{
  "d_model": 192,
  "d_mlp": 768,
  "lr_mult_o": 1.08,
  "warmup_steps": 200,
  "doc_mask": true
}
Each number is 50 + 15 x the weight over its row's rms, rounded and kept within 0 to 99. Layers, rows and columns count from 0. The size before them is the row's rms in percent of the matrix's.

# layer 8 attention key, 128x192, rms 0.214, rows 0-36, columns 0-191
091:54 62 15 39 34 81 26 69 61 40 64 65 62 17 47 29 50 52 63 15 43 63 43 39 67 71 60 56 41 76 96 41 34 60 35 61 63 51 28 22 47 72 68 34 61 43 58 66 35 52 51 56 23 50 38 43 50 45 38 53 46 63 50 35 38 52 51 48 82 63 73 59 44 53 56 55 63 26 49 43 58 58 37 49 28 44 34 13 77 36 63 56 47 79 65 63 40 44 45 16 42 46 49 58 56 66 36 30 77 56 45 52 66 38 53 53 26 43 44 53 32 58 60 50 48 48 27 39 56 56 44 31 42 47 31 55 12 83 35 43 53 45 70 38 41 52 73 57 54 65 58 20 51 43 44 44 49 46 45 19 64 19 84 46 67 63 52 43 72 52 49 44 51 57 29 47 47 63 59 55 64 52 63 39 49 56 55 48 50 57 81 46
099:64 63 60 43 41 60 38 38 46 55 52 34 29 65 74 37 55 24 27 30 73 53 53 43 45 58 69 60 68 39 40 46 68 69 40 48 63 65 46 58 52 39 39 61 72 46 67 50 45 38 16 22 46 38 69 82 59 55 68 58 46 45 56 68 51 66 44 46 51 55 30 41 74 42 44 57 35 19 59 47 77 68 25 67 88 51 69 45 51 40 43 49 46 74 47 46 68 75 60 61 61 78 65 30 66 40 13 61 18 32 64 32 50 20 56 35 40 56 52 41 41 27 46 29 46 34 27 24 30 49 59 84 52 41 60 67 67 36 41 52 23 40 56 41 67 60 43 52 60 61 60 71 51 35 40 33 58 65 61 44 65 39 27 55 62 62 45 50 73 41 49 56 62 62 66 35 71 18 59 44 78 23 45 57 54 53 66 56 50 51 61 33
089:85 52 76 57 59 56 46 15 48 30 59 30 47 49 46 55 40 52 54 37 59 76 59 60 49 43 39 55 48 68 73 64 74 51 38 46 52 58 46 67 37 33 47 25 50 44 63 45 42 53 62 33 71 80 45 41 48 48 43 28 55 69 62 64 66 46 42 55 38 44 47 33 35 48 58 58 52 36 67 50 35 49 38 30 70 62 55 34 55 45 53 48 34 54 29 57 78 24 72 68 64 60 48 27 48 68 74 67 47 68 30 48 30 38 48 50 25 36 43 40 51 37 14 66 49 58 15 75 72 27 62 58 40 47 56 27 51 52 51 66 45 55 37 43 66 49 59 25 65 46 23 43 55 53 74 28 66 58 21 37 12 47 38 56 51 65 54 57 54 89 20 52 41 17 49 58 72 44 38 56 26 45 36 46 71 52 65 58 09 36 44 41
095:28 41 33 50 02 47 59 43 48 30 62 63 57 45 55 41 83 55 30 24 46 52 69 77 50 31 66 48 56 55 27 57 59 55 61 65 56 47 51 65 58 51 57 46 23 60 39 50 69 77 69 57 54 32 60 56 27 48 36 74 65 57 50 41 48 56 51 38 50 40 34 45 35 58 43 35 53 67 43 65 60 57 72 75 42 58 41 69 42 81 43 43 60 38 50 41 71 62 65 54 69 52 46 71 47 28 49 79 68 54 75 45 35 02 37 69 46 66 54 52 66 43 72 41 73 48 64 66 69 36 46 31 30 51 39 49 45 27 43 56 79 16 39 59 67 43 58 45 53 65 45 62 56 49 51 64 44 42 68 46 43 62 42 15 48 61 56 70 47 28 65 51 52 51 41 49 30 71 64 35 52 57 08 77 45 45 24 43 19 33 65 59
095:24 21 48 61 48 45 43 20 55 71 32 65 36 48 27 46 53 50 27 41 53 51 63 46 51 59 46 57 53 65 42 39 56 45 69 74 30 69 48 58 48 24 16 58 61 56 33 54 51 74 16 75 50 45 48 56 44 75 67 64 19 64 41 41 53 59 43 63 80 39 26 42 50 47 38 52 60 75 99 12 47 51 41 61 49 45 41 65 46 45 65 46 53 36 58 50 51 34 56 46 54 41 46 62 46 37 46 49 60 58 34 45 54 50 58 73 37 26 43 33 06 29 59 64 51 40 53 15 54 36 53 59 57 72 40 53 56 49 46 45 57 64 57 42 30 33 60 29 61 77 60 64 74 40 48 42 89 45 41 12 50 43 78 41 43 48 45 37 54 50 70 62 53 27 64 35 61 60 26 68 45 43 62 51 40 43 58 51 44 43 82 43
080:26 51 57 41 36 53 82 53 57 68 70 44 60 74 85 64 54 58 62 54 46 58 66 67 79 31 50 59 54 32 40 48 33 27 42 36 45 42 60 51 52 65 59 30 33 51 48 24 51 43 35 51 58 65 51 48 37 67 76 41 23 33 48 60 67 26 28 60 39 48 42 70 47 51 34 63 73 10 46 64 36 35 56 22 34 46 74 62 68 67 44 59 36 55 57 30 46 64 30 69 63 52 56 40 53 55 48 73 51 72 49 68 31 56 71 45 71 53 37 39 70 37 72 48 57 44 70 38 30 27 60 34 46 33 75 19 54 50 47 89 40 44 43 79 40 52 59 65 36 53 66 48 58 74 19 88 44 39 45 58 33 74 48 53 60 60 23 30 52 58 63 48 55 83 45 44 48 50 46 49 48 18 61 44 43 49 59 48 55 60 68 44
083:61 68 60 74 61 46 48 61 42 59 51 54 28 72 41 55 54 73 58 54 99 40 75 45 42 63 37 38 43 57 42 34 60 49 64 35 43 47 60 49 63 28 47 22 44 44 54 53 27 30 61 73 81 69 52 66 50 60 58 51 55 55 35 40 49 43 78 51 47 29 57 61 59 75 51 50 09 62 45 51 35 50 33 50 33 67 32 66 48 60 45 49 59 63 34 46 53 23 72 50 48 20 29 35 53 46 49 40 17 35 68 77 28 66 64 53 59 40 61 21 43 20 68 50 50 43 55 46 45 60 75 60 40 65 66 34 42 53 49 48 42 37 09 27 56 76 69 46 49 55 66 62 41 79 71 48 43 47 37 36 31 49 39 52 54 76 62 58 73 49 67 51 24 55 41 62 45 57 26 54 55 49 49 29 35 43 57 29 35 35 38 68
086:36 64 42 49 46 56 40 32 49 20 29 23 58 31 42 35 60 49 33 28 47 56 59 45 33 42 28 50 20 48 34 43 50 31 58 35 33 41 52 27 76 66 38 36 53 37 43 78 46 13 48 79 39 75 60 18 56 48 63 34 46 54 40 50 64 09 55 43 33 45 44 39 45 60 45 44 26 48 56 71 69 54 28 46 54 64 42 48 46 73 38 06 46 39 39 56 35 60 68 76 88 60 41 45 53 58 47 69 39 61 46 21 66 45 70 71 41 63 37 52 51 36 54 46 56 49 38 43 31 75 66 71 30 66 72 47 50 54 56 56 39 34 37 67 45 68 53 35 59 43 26 34 43 47 37 36 70 65 61 33 47 30 33 57 51 46 64 49 46 59 65 68 55 31 31 74 66 40 34 79 74 50 59 18 49 48 60 62 38 51 42 31
088:53 44 63 36 31 50 49 48 53 54 57 42 79 90 34 26 33 36 46 49 46 58 58 44 28 42 55 14 30 40 67 74 72 28 59 48 62 66 68 78 29 43 63 39 49 42 50 56 83 45 27 71 50 66 71 68 46 59 63 39 50 54 48 38 42 58 59 59 49 39 31 21 39 38 61 47 52 20 66 66 39 28 40 53 57 77 69 45 55 68 34 52 37 58 55 46 14 60 47 68 48 54 48 45 66 57 52 46 39 72 50 64 77 51 38 22 23 50 42 52 75 71 65 28 50 15 24 53 40 56 47 63 27 55 65 50 64 46 53 41 73 48 39 30 57 33 32 63 52 41 82 58 52 56 31 60 43 30 63 35 51 66 67 73 58 46 47 65 49 74 48 30 36 59 71 77 69 26 59 71 45 50 54 39 60 50 36 70 43 71 39 33
091:56 54 52 60 52 53 64 65 69 52 58 87 54 36 58 73 76 57 34 42 50 39 28 30 43 50 58 58 40 60 46 73 50 45 49 34 61 28 66 67 65 43 33 55 72 84 63 50 54 25 45 47 27 48 25 47 42 35 34 68 38 71 44 48 47 46 80 51 46 77 37 56 40 59 50 60 60 46 33 50 45 76 50 52 70 49 45 20 51 27 57 72 46 40 50 50 35 44 62 31 51 45 35 37 33 46 52 45 83 53 40 46 37 24 76 67 50 65 40 72 90 83 32 47 45 42 55 46 59 24 58 30 65 64 67 49 90 41 33 50 43 55 59 33 48 73 23 43 62 46 56 41 39 71 51 39 50 50 59 67 75 38 55 40 47 54 40 45 50 28 84 46 54 47 46 58 56 14 25 61 34 49 24 53 51 32 70 49 67 45 92 54
090:32 94 37 43 84 51 41 88 55 46 64 54 40 44 44 51 48 42 53 49 42 51 63 45 50 36 52 58 64 56 42 68 32 61 55 44 34 55 38 59 71 46 32 49 60 54 63 56 35 36 44 29 61 33 43 52 74 38 41 26 64 48 49 59 65 66 37 62 42 58 62 75 24 54 75 65 43 47 71 44 58 74 59 62 61 56 43 22 44 50 23 33 34 60 54 52 28 54 38 33 38 36 59 10 71 64 62 33 32 38 37 83 66 57 76 61 63 25 59 62 44 49 43 63 55 88 41 41 29 74 52 30 38 45 45 59 66 74 52 41 46 71 80 21 36 48 31 27 61 48 27 66 59 19 49 62 48 65 46 45 43 36 71 48 61 61 50 57 57 38 20 61 83 44 55 44 76 67 38 51 50 45 70 63 34 39 27 64 46 53 52 61
099:46 63 49 18 48 44 80 50 61 58 47 58 73 39 54 50 55 55 44 53 35 65 62 09 75 71 68 38 46 53 48 46 37 36 32 45 40 40 63 45 67 66 26 52 34 74 42 65 35 61 28 29 36 22 64 59 51 67 70 50 74 50 30 67 47 44 42 55 38 30 59 46 39 54 52 52 70 27 44 42 60 81 44 40 49 48 24 26 29 42 42 38 59 54 54 61 64 74 63 61 45 43 36 37 60 65 80 07 67 60 56 74 61 46 51 55 58 48 36 72 49 66 48 25 39 17 52 50 82 53 45 36 53 67 42 44 50 64 45 25 36 56 59 38 33 76 64 55 75 26 83 31 26 41 37 55 37 45 59 78 39 37 71 47 62 62 47 78 58 45 46 64 36 46 51 44 46 61 33 70 57 57 42 54 35 37 44 64 74 73 36 69
090:78 27 61 47 62 72 47 53 56 42 52 40 48 57 65 74 53 37 28 47 55 47 83 63 45 75 24 34 36 42 74 73 58 49 55 36 45 67 54 44 45 48 58 58 55 78 43 28 47 53 60 54 78 74 67 24 65 51 44 34 71 32 38 66 51 35 57 36 38 67 35 73 53 57 18 31 60 96 41 65 42 47 70 42 42 41 53 32 68 57 55 33 39 78 53 25 41 59 51 32 61 43 61 44 54 26 56 50 67 54 26 41 44 35 38 48 26 62 71 56 45 32 15 49 61 55 28 34 66 62 41 61 36 50 69 32 73 26 68 50 56 18 67 52 59 42 73 49 55 34 38 38 58 42 60 66 72 41 46 68 51 79 19 60 45 39 55 51 63 53 60 57 66 39 48 54 32 34 68 58 25 65 59 63 55 75 75 43 42 65 47 69
081:41 51 50 39 45 48 63 44 57 44 59 48 88 42 31 31 66 43 58 43 67 36 27 55 38 55 55 49 53 53 47 40 41 83 42 62 66 69 76 48 14 63 68 52 60 53 80 51 69 63 41 67 32 30 84 33 43 52 49 46 57 77 53 31 53 57 40 57 52 73 53 57 48 27 60 40 53 56 48 68 65 65 51 15 55 63 43 77 31 64 63 48 85 58 35 41 50 53 77 38 61 61 45 37 42 24 64 24 55 46 42 71 59 43 27 65 35 26 58 65 22 39 61 61 46 35 42 42 50 43 41 00 54 58 52 29 69 76 41 76 69 53 80 55 36 60 50 59 65 66 68 24 44 55 56 71 52 23 45 51 63 43 48 59 57 49 67 51 65 52 54 55 38 63 46 48 69 55 55 57 63 78 41 77 52 44 47 42 57 66 31 38
094:20 50 52 51 45 57 52 40 52 55 54 52 58 44 15 48 77 44 39 56 42 66 26 50 41 39 77 44 62 36 25 64 46 68 44 68 26 36 58 36 41 60 50 30 69 65 37 50 35 64 41 76 27 16 36 53 39 64 63 54 36 38 57 24 40 49 46 66 63 71 46 50 75 29 44 49 81 62 61 32 54 31 35 34 43 35 52 61 43 42 34 17 23 60 53 86 27 67 25 41 37 36 48 63 54 51 33 59 50 75 40 44 36 64 52 74 70 47 43 57 58 83 52 40 00 49 50 37 43 56 41 46 62 67 55 40 37 35 00 44 51 31 65 65 38 54 62 48 47 66 42 37 72 47 49 69 50 38 48 54 78 65 55 49 58 44 61 53 46 31 54 46 49 48 53 54 79 83 67 50 47 40 55 61 36 67 52 50 31 43 68 35
090:54 56 36 83 41 33 35 41 44 55 76 62 40 73 78 30 37 10 70 79 29 51 66 61 79 67 67 57 41 43 55 49 48 36 62 42 49 71 43 42 22 36 56 56 57 51 59 53 38 51 48 31 51 49 47 47 28 23 64 70 63 40 24 59 41 43 60 52 19 58 48 60 38 60 39 51 70 60 43 79 33 47 54 56 58 36 52 14 62 72 48 73 27 77 43 45 41 58 62 74 19 50 44 51 49 59 48 62 70 50 45 71 29 50 41 44 38 34 53 55 47 46 47 47 32 57 50 56 72 13 61 48 17 85 63 63 41 47 37 26 51 50 41 40 91 40 64 84 62 43 35 65 51 66 43 41 54 56 36 38 54 68 35 37 69 56 28 63 46 76 38 30 54 68 45 56 36 36 32 31 49 47 57 61 48 62 73 48 62 54 48 51
081:63 89 32 39 41 30 50 32 62 36 37 43 62 54 56 80 51 39 62 56 60 84 32 45 67 63 55 63 78 60 61 52 69 32 49 78 41 40 65 08 44 54 35 61 56 50 32 63 36 67 53 71 42 69 43 37 33 19 62 44 40 58 60 38 44 74 31 45 75 33 54 52 63 45 42 49 67 79 30 51 53 31 67 26 56 40 46 42 52 59 49 54 45 41 57 60 41 34 28 47 37 32 32 58 39 54 65 48 65 57 55 61 69 64 62 61 70 36 44 48 65 31 68 28 70 43 30 59 41 47 38 48 63 64 39 60 43 65 26 21 60 53 15 61 54 45 36 29 25 71 37 33 48 56 54 48 48 52 45 37 49 48 61 18 86 51 43 75 78 44 75 62 24 47 65 27 48 55 64 27 63 38 48 42 55 40 35 41 64 66 75 50
080:21 58 36 49 63 39 40 35 47 48 61 55 62 48 22 35 49 56 61 49 38 50 76 52 52 26 46 31 58 77 50 52 42 46 70 75 53 50 45 15 45 63 52 27 28 73 60 31 37 60 78 45 39 45 41 56 36 55 41 63 52 71 48 01 54 19 29 42 31 71 61 61 49 53 47 38 55 29 37 88 40 62 62 38 66 37 27 47 45 53 57 54 70 24 63 25 43 36 58 22 54 59 60 21 45 46 84 43 69 33 41 67 42 58 47 58 46 36 37 55 75 60 73 62 29 59 52 40 41 42 49 53 34 33 54 48 45 59 59 41 46 41 31 44 59 50 75 52 90 75 65 79 40 58 50 52 61 59 36 23 47 70 47 31 38 38 68 45 26 55 60 41 57 18 55 78 45 59 62 65 28 31 44 40 54 48 57 30 54 51 49 60
094:57 36 55 65 49 51 49 52 43 62 59 26 48 50 40 45 57 61 40 74 56 42 56 60 74 82 59 48 35 52 30 61 71 62 57 33 45 67 50 49 45 34 52 78 37 09 22 70 32 48 68 57 42 70 40 56 72 48 51 56 33 76 76 62 31 47 47 37 72 14 76 68 54 61 80 37 35 74 69 54 48 49 53 31 52 42 40 61 38 52 48 64 35 73 50 61 58 61 53 44 45 19 24 56 06 48 21 48 44 50 54 63 45 63 57 66 47 50 71 61 30 19 62 59 68 31 41 35 57 47 51 73 55 58 36 40 49 41 30 55 26 60 63 25 47 46 45 40 57 59 18 48 58 35 42 56 53 72 66 38 72 62 72 61 53 62 65 40 46 05 51 69 51 40 71 42 31 54 32 59 48 40 49 31 51 26 38 34 50 70 36 56
102:43 52 68 66 49 41 87 36 43 38 49 86 34 53 39 64 74 59 40 48 51 34 50 16 64 83 57 71 51 67 49 35 60 36 38 46 37 70 43 39 37 34 29 40 41 64 30 25 44 70 35 43 29 69 59 25 66 42 24 36 55 44 43 58 50 57 51 49 90 46 24 79 30 38 30 60 52 54 39 45 36 37 31 12 51 20 49 61 50 69 32 54 42 64 28 67 58 22 52 65 60 50 39 73 47 53 72 64 64 66 29 45 69 56 51 57 49 32 73 47 43 35 21 32 50 61 39 73 71 44 47 52 47 23 38 40 62 56 54 64 47 38 64 58 58 57 49 42 56 51 55 47 49 50 52 39 80 60 45 47 46 58 60 65 55 37 54 37 21 81 21 51 46 54 31 82 47 60 57 40 74 63 80 46 61 34 54 56 57 50 58 37
087:69 69 59 61 54 67 44 66 51 66 41 49 32 87 36 37 61 50 51 49 65 51 32 29 53 46 46 37 50 77 40 49 36 25 22 47 71 57 75 81 06 51 47 64 67 64 51 42 47 65 36 55 37 54 38 13 72 50 51 17 43 45 62 48 32 51 63 33 63 56 45 61 64 22 76 54 68 43 61 67 60 36 29 27 47 83 49 56 16 46 68 29 29 69 35 81 56 51 30 42 34 61 62 56 73 57 24 69 46 64 72 59 51 49 53 45 43 37 80 51 41 72 41 30 59 66 35 75 50 50 58 41 34 55 37 31 48 62 55 57 56 59 65 64 20 51 38 41 28 48 45 43 69 43 42 44 62 45 41 62 77 60 57 53 50 47 36 59 46 42 78 61 48 72 77 49 63 37 36 69 57 70 58 39 47 34 52 61 46 59 63 51
086:54 12 55 42 55 69 58 66 49 50 78 51 57 41 54 27 68 41 54 33 73 61 32 44 73 59 72 53 52 58 32 47 58 61 42 46 76 42 56 45 36 49 66 51 51 57 27 35 59 49 22 27 13 63 34 30 56 54 59 60 56 51 26 49 42 35 30 73 52 76 54 43 38 35 46 60 44 69 69 51 22 46 60 51 49 43 41 67 39 22 83 64 66 52 52 65 57 63 31 49 61 78 44 35 67 56 43 29 48 61 58 47 62 51 24 46 44 63 44 51 36 71 54 70 38 57 27 43 53 42 68 56 39 37 36 56 47 60 23 80 29 85 62 56 53 49 50 51 40 50 55 54 95 59 75 38 63 43 50 80 70 47 41 41 48 80 47 51 70 52 29 21 35 36 55 70 19 53 53 60 17 42 60 74 63 51 74 42 53 55 63 41
085:20 43 78 49 45 40 46 40 29 02 67 46 59 67 46 70 52 53 44 36 41 36 55 34 43 49 46 44 46 37 61 58 51 77 52 40 51 34 52 92 59 53 49 48 45 52 47 57 36 23 66 43 56 54 64 79 49 51 60 39 44 76 37 67 14 73 54 30 44 60 56 52 75 53 48 56 61 35 64 49 49 52 41 63 83 32 36 76 60 39 74 57 50 55 75 33 47 74 82 49 44 28 42 33 52 63 38 50 62 37 36 63 18 44 46 28 43 57 68 66 57 64 53 20 27 22 67 49 54 33 41 66 47 56 65 83 62 49 41 34 40 57 35 55 25 53 43 50 47 34 59 52 35 53 76 49 63 43 49 53 50 56 55 44 51 44 51 56 68 52 46 39 57 82 69 52 52 43 16 58 22 19 29 81 45 51 31 27 59 58 55 67
090:81 51 39 55 76 64 59 26 61 63 65 58 58 57 34 57 47 41 56 45 46 76 54 41 44 51 42 61 61 61 28 64 84 35 43 72 69 36 43 65 37 06 43 47 67 55 51 41 34 31 69 36 33 52 39 52 44 58 35 68 51 31 45 64 32 57 55 45 73 53 38 76 46 37 34 58 46 37 83 44 20 48 70 63 24 57 55 39 75 27 74 58 53 55 44 35 39 54 64 61 57 52 79 55 52 50 72 60 45 47 56 52 72 40 39 45 47 61 72 71 31 70 44 49 56 68 46 47 67 21 71 78 16 51 47 38 56 70 54 51 34 41 34 44 34 57 67 61 54 41 61 72 38 48 56 59 36 37 63 64 39 79 58 55 34 68 53 50 66 33 53 30 34 38 71 53 12 45 46 27 19 53 70 34 59 10 61 52 42 40 38 42
089:27 56 53 53 48 29 59 13 45 42 73 59 50 41 19 24 61 38 52 45 47 61 55 45 37 40 62 43 42 63 28 43 18 74 83 53 43 55 49 38 37 50 46 70 61 38 62 49 65 59 49 46 61 39 27 65 35 67 67 52 32 68 44 52 35 30 36 55 54 27 63 55 32 72 49 44 49 51 83 58 50 33 28 24 55 24 62 27 32 50 30 76 72 21 53 63 69 34 64 44 46 69 54 44 56 57 67 53 63 41 34 56 53 49 57 58 25 59 26 40 37 26 58 60 57 50 25 54 34 60 32 38 54 51 58 42 18 34 41 35 30 76 34 52 44 44 67 50 67 72 82 24 59 64 43 60 58 61 55 67 50 54 67 49 44 49 52 52 91 45 52 39 54 61 39 74 62 45 70 45 63 40 34 21 34 31 59 34 50 60 88 44
083:59 51 78 56 62 42 57 66 54 78 47 57 44 66 60 53 70 44 62 68 28 51 77 70 81 49 43 40 40 62 66 36 31 42 38 26 46 51 44 56 52 53 63 40 29 57 31 46 65 69 40 57 72 67 75 43 50 32 89 67 57 66 45 52 37 43 54 62 38 37 62 31 70 38 61 57 43 29 54 57 51 53 44 51 62 47 52 55 68 68 56 42 22 50 36 49 33 39 37 49 46 53 58 46 32 28 67 44 48 70 59 45 42 64 43 53 46 37 48 26 55 44 18 67 53 46 23 63 51 60 27 59 92 43 60 48 63 84 54 45 81 62 59 57 72 53 45 49 41 63 60 14 37 31 47 62 23 42 59 06 51 85 35 40 86 46 37 41 22 42 23 57 67 60 32 57 48 54 29 53 59 49 31 59 48 33 67 64 70 38 45 67
095:30 55 70 77 52 44 45 42 53 61 51 53 42 48 62 35 69 51 40 44 82 75 45 65 39 45 38 77 41 75 81 40 38 76 76 57 46 35 44 68 64 73 66 25 57 67 50 45 32 61 56 53 40 82 59 49 43 70 59 53 27 72 69 63 65 50 46 61 34 50 53 42 48 54 25 48 41 72 63 64 57 67 45 47 49 52 68 50 39 59 37 40 72 55 38 07 54 37 44 39 48 49 45 45 69 71 68 50 16 43 50 43 65 52 37 00 44 35 73 50 38 48 42 58 43 47 36 48 20 23 62 59 60 42 58 53 48 43 53 57 35 77 74 50 61 37 84 28 66 51 58 63 62 72 60 52 59 51 60 55 69 68 47 54 41 51 29 23 48 62 59 38 55 23 45 67 61 45 58 50 43 44 47 79 61 42 76 21 40 39 64 23
084:53 54 21 53 48 58 61 56 56 56 48 48 75 43 51 48 61 68 41 68 31 66 39 66 40 35 54 47 58 59 39 60 37 51 51 46 53 47 61 30 55 61 50 49 54 68 37 68 19 79 56 60 27 40 55 54 66 59 32 67 13 66 39 43 74 38 37 59 77 28 44 44 72 66 32 59 60 44 58 46 51 43 63 68 38 44 71 48 51 76 56 73 39 31 44 47 80 24 38 30 53 31 37 45 61 37 42 79 52 56 28 32 79 41 24 37 51 51 17 75 29 51 86 59 35 64 81 35 57 43 39 53 78 32 53 12 58 36 26 26 70 40 58 50 37 43 49 59 53 77 64 73 67 73 44 55 49 52 60 58 52 59 61 49 53 55 61 58 37 56 65 30 19 58 81 55 44 26 34 47 20 53 29 58 47 38 52 49 32 62 56 47
084:53 57 59 54 31 44 32 21 49 53 62 50 62 44 48 25 36 73 60 47 67 59 55 69 47 57 23 45 32 41 56 89 64 56 81 56 60 54 51 41 47 62 62 57 21 60 60 80 56 55 60 51 30 66 65 55 29 37 57 49 40 36 46 21 66 62 38 34 57 53 62 47 67 45 60 14 55 52 30 61 45 56 50 53 59 45 64 73 50 43 53 35 28 28 49 47 57 40 57 67 46 46 59 58 38 55 29 61 44 57 58 32 56 26 05 77 50 67 37 47 28 50 64 47 54 59 41 63 59 55 58 30 34 53 39 72 45 45 67 56 66 24 55 51 48 26 51 69 63 49 75 41 45 56 57 22 54 50 67 47 37 34 57 39 42 72 41 35 34 37 51 54 40 85 73 21 44 71 72 81 67 53 39 21 54 37 24 54 06 32 70 63
083:43 51 43 55 27 31 31 41 66 33 44 85 57 34 42 49 46 41 56 74 17 70 64 56 54 55 44 36 59 56 51 80 29 61 60 60 64 62 53 63 49 30 55 26 52 28 58 69 23 34 77 42 34 73 47 48 42 27 34 40 55 71 70 34 30 45 22 33 64 70 51 80 73 57 51 48 63 81 52 61 47 43 39 24 61 49 51 50 71 34 75 47 40 57 52 42 42 18 50 18 45 68 47 55 71 44 56 55 51 38 65 42 46 12 56 65 84 21 49 40 63 46 75 68 59 56 56 56 61 55 66 38 67 53 75 68 57 40 39 47 68 53 75 34 62 51 54 58 26 50 38 43 52 44 32 56 43 58 37 46 84 47 36 49 42 28 17 50 65 43 60 51 33 42 33 61 62 40 48 64 60 53 33 37 82 47 56 27 41 50 44 47
087:63 42 40 43 77 36 51 60 46 78 65 58 62 39 39 26 44 35 62 37 61 61 53 54 46 56 33 37 52 45 00 45 49 58 49 48 55 53 54 53 27 44 54 53 74 55 35 31 38 27 39 64 42 51 49 63 57 56 46 66 63 33 47 48 22 39 50 72 57 64 48 23 57 53 63 62 49 55 85 58 30 51 54 39 24 26 45 50 52 33 64 67 58 53 51 99 54 54 18 57 28 32 51 53 38 43 30 47 48 50 42 76 64 33 57 48 55 56 63 50 37 45 65 58 41 37 62 43 58 54 39 36 48 57 46 35 28 52 06 78 34 44 33 41 49 67 44 78 33 85 58 44 58 61 55 50 32 60 70 54 48 56 63 57 23 49 53 38 29 43 22 38 62 58 66 29 19 26 46 79 38 62 57 39 63 39 18 64 48 43 58 48
095:37 44 24 52 69 53 45 45 45 34 72 57 28 26 44 31 56 34 43 29 49 55 44 44 66 35 70 45 29 56 66 57 29 29 53 44 60 96 70 65 61 44 55 19 52 70 56 41 31 63 47 53 46 34 40 37 57 54 65 33 38 23 53 47 65 58 63 75 52 46 41 39 45 40 50 61 53 76 55 51 23 41 54 48 60 55 25 40 49 67 71 48 12 79 56 68 36 37 49 46 73 73 61 43 44 15 40 46 45 08 35 38 30 52 63 49 58 25 49 46 74 40 55 30 44 66 47 31 62 50 45 58 60 73 45 65 51 42 46 25 42 37 59 63 59 73 90 38 41 52 57 38 66 63 41 48 48 53 44 56 43 75 36 46 27 66 47 67 52 46 44 65 45 28 42 46 22 48 52 12 57 81 59 46 61 55 63 67 80 55 65 59
082:65 31 65 44 64 89 35 48 62 45 30 31 58 42 54 53 69 41 37 49 37 38 49 47 52 81 48 47 48 50 46 65 30 73 13 41 66 73 58 49 46 33 63 68 57 63 66 60 29 64 66 48 38 35 43 61 49 35 43 61 54 39 28 54 15 53 76 52 52 60 26 53 57 42 42 31 64 34 43 41 52 42 31 39 75 64 31 55 50 25 49 49 53 68 54 23 66 37 45 24 18 55 43 26 40 26 54 40 59 55 62 55 48 39 53 56 46 61 53 44 55 32 35 31 71 46 42 66 52 35 20 27 66 42 46 76 48 36 32 81 40 38 23 30 51 52 10 54 50 44 64 53 46 35 54 43 52 45 50 69 39 39 25 48 70 49 46 71 68 53 38 44 58 49 52 43 28 58 62 22 86 71 40 81 84 42 42 68 67 41 63 45
091:45 16 32 32 41 66 53 47 55 42 51 39 28 59 61 35 48 27 47 59 54 46 40 73 45 57 27 66 43 30 65 46 27 74 74 56 53 51 44 50 26 25 50 43 55 46 51 31 53 56 44 38 38 44 53 41 56 67 55 44 55 61 53 59 83 57 32 76 50 53 27 72 19 51 09 76 44 63 47 49 45 46 69 70 28 29 73 63 54 40 31 69 81 65 43 49 50 42 42 39 64 58 62 33 48 43 22 79 62 60 55 39 39 60 15 29 65 63 48 35 21 61 62 74 51 42 24 25 46 39 66 59 74 32 55 48 63 23 25 49 27 36 73 63 52 16 58 60 40 33 64 44 63 41 49 39 68 53 46 91 54 44 54 38 51 45 50 65 57 59 90 60 54 45 36 47 45 32 31 56 60 53 43 38 43 54 65 49 46 63 47 49
087:32 31 53 50 21 58 63 29 35 43 45 36 50 34 16 77 20 24 32 53 49 48 48 47 59 62 33 51 52 68 56 35 54 58 51 36 29 48 99 56 60 56 25 70 51 19 56 55 49 40 41 14 50 54 56 56 59 32 51 52 69 46 49 61 41 63 50 33 39 37 51 85 47 35 41 56 60 46 82 57 52 59 43 68 68 21 26 33 50 63 77 36 51 61 40 71 67 55 45 42 51 53 48 43 44 62 75 54 46 54 22 64 37 45 71 51 66 21 59 74 43 44 25 56 41 41 45 58 48 65 59 55 74 63 43 58 59 61 56 29 58 43 58 23 24 29 46 41 42 54 54 48 35 40 57 43 50 67 56 39 33 60 38 35 57 23 41 50 77 57 36 63 45 46 77 58 96 37 26 51 42 16 64 47 51 46 37 60 79 54 63 55
086:83 54 50 37 44 38 67 51 63 63 49 52 48 59 63 53 62 34 48 59 66 33 16 54 32 34 61 49 62 41 53 56 73 66 35 40 87 60 57 41 42 33 53 85 82 63 50 49 50 45 51 60 53 52 40 52 58 37 64 54 43 50 24 66 14 50 51 62 74 46 66 60 81 56 20 59 61 43 36 53 44 48 34 15 47 60 38 54 49 55 31 48 47 83 41 25 74 53 38 27 52 59 52 49 51 41 43 41 30 40 57 49 33 52 57 25 39 56 87 55 37 62 40 64 36 22 30 70 43 50 35 28 36 45 53 65 53 20 67 59 30 24 40 38 13 62 66 36 66 44 47 70 75 40 47 36 40 55 42 52 59 63 28 70 61 52 35 53 43 39 60 48 51 33 53 47 62 25 81 29 18 46 60 29 51 31 44 42 74 37 41 39
085:36 66 59 16 44 28 48 48 53 44 27 54 46 59 48 17 44 62 51 84 31 55 47 49 63 44 33 85 84 49 35 37 67 35 63 36 38 63 47 59 31 57 10 15 34 35 28 31 53 57 43 44 50 35 48 14 35 63 40 49 43 49 51 48 42 83 52 37 57 60 59 71 49 51 52 79 44 50 82 43 72 58 55 55 25 22 47 48 47 45 67 43 25 41 59 84 60 63 46 35 53 55 49 35 40 66 36 53 55 50 33 70 58 52 57 25 57 44 44 33 34 37 31 52 44 17 43 47 75 44 58 39 56 37 35 72 54 28 48 57 73 63 65 63 40 59 56 49 56 29 50 56 59 43 46 34 67 67 78 53 38 43 61 69 30 60 56 42 54 54 56 36 62 40 41 46 47 54 28 81 48 11 71 49 42 34 55 34 59 65 75 39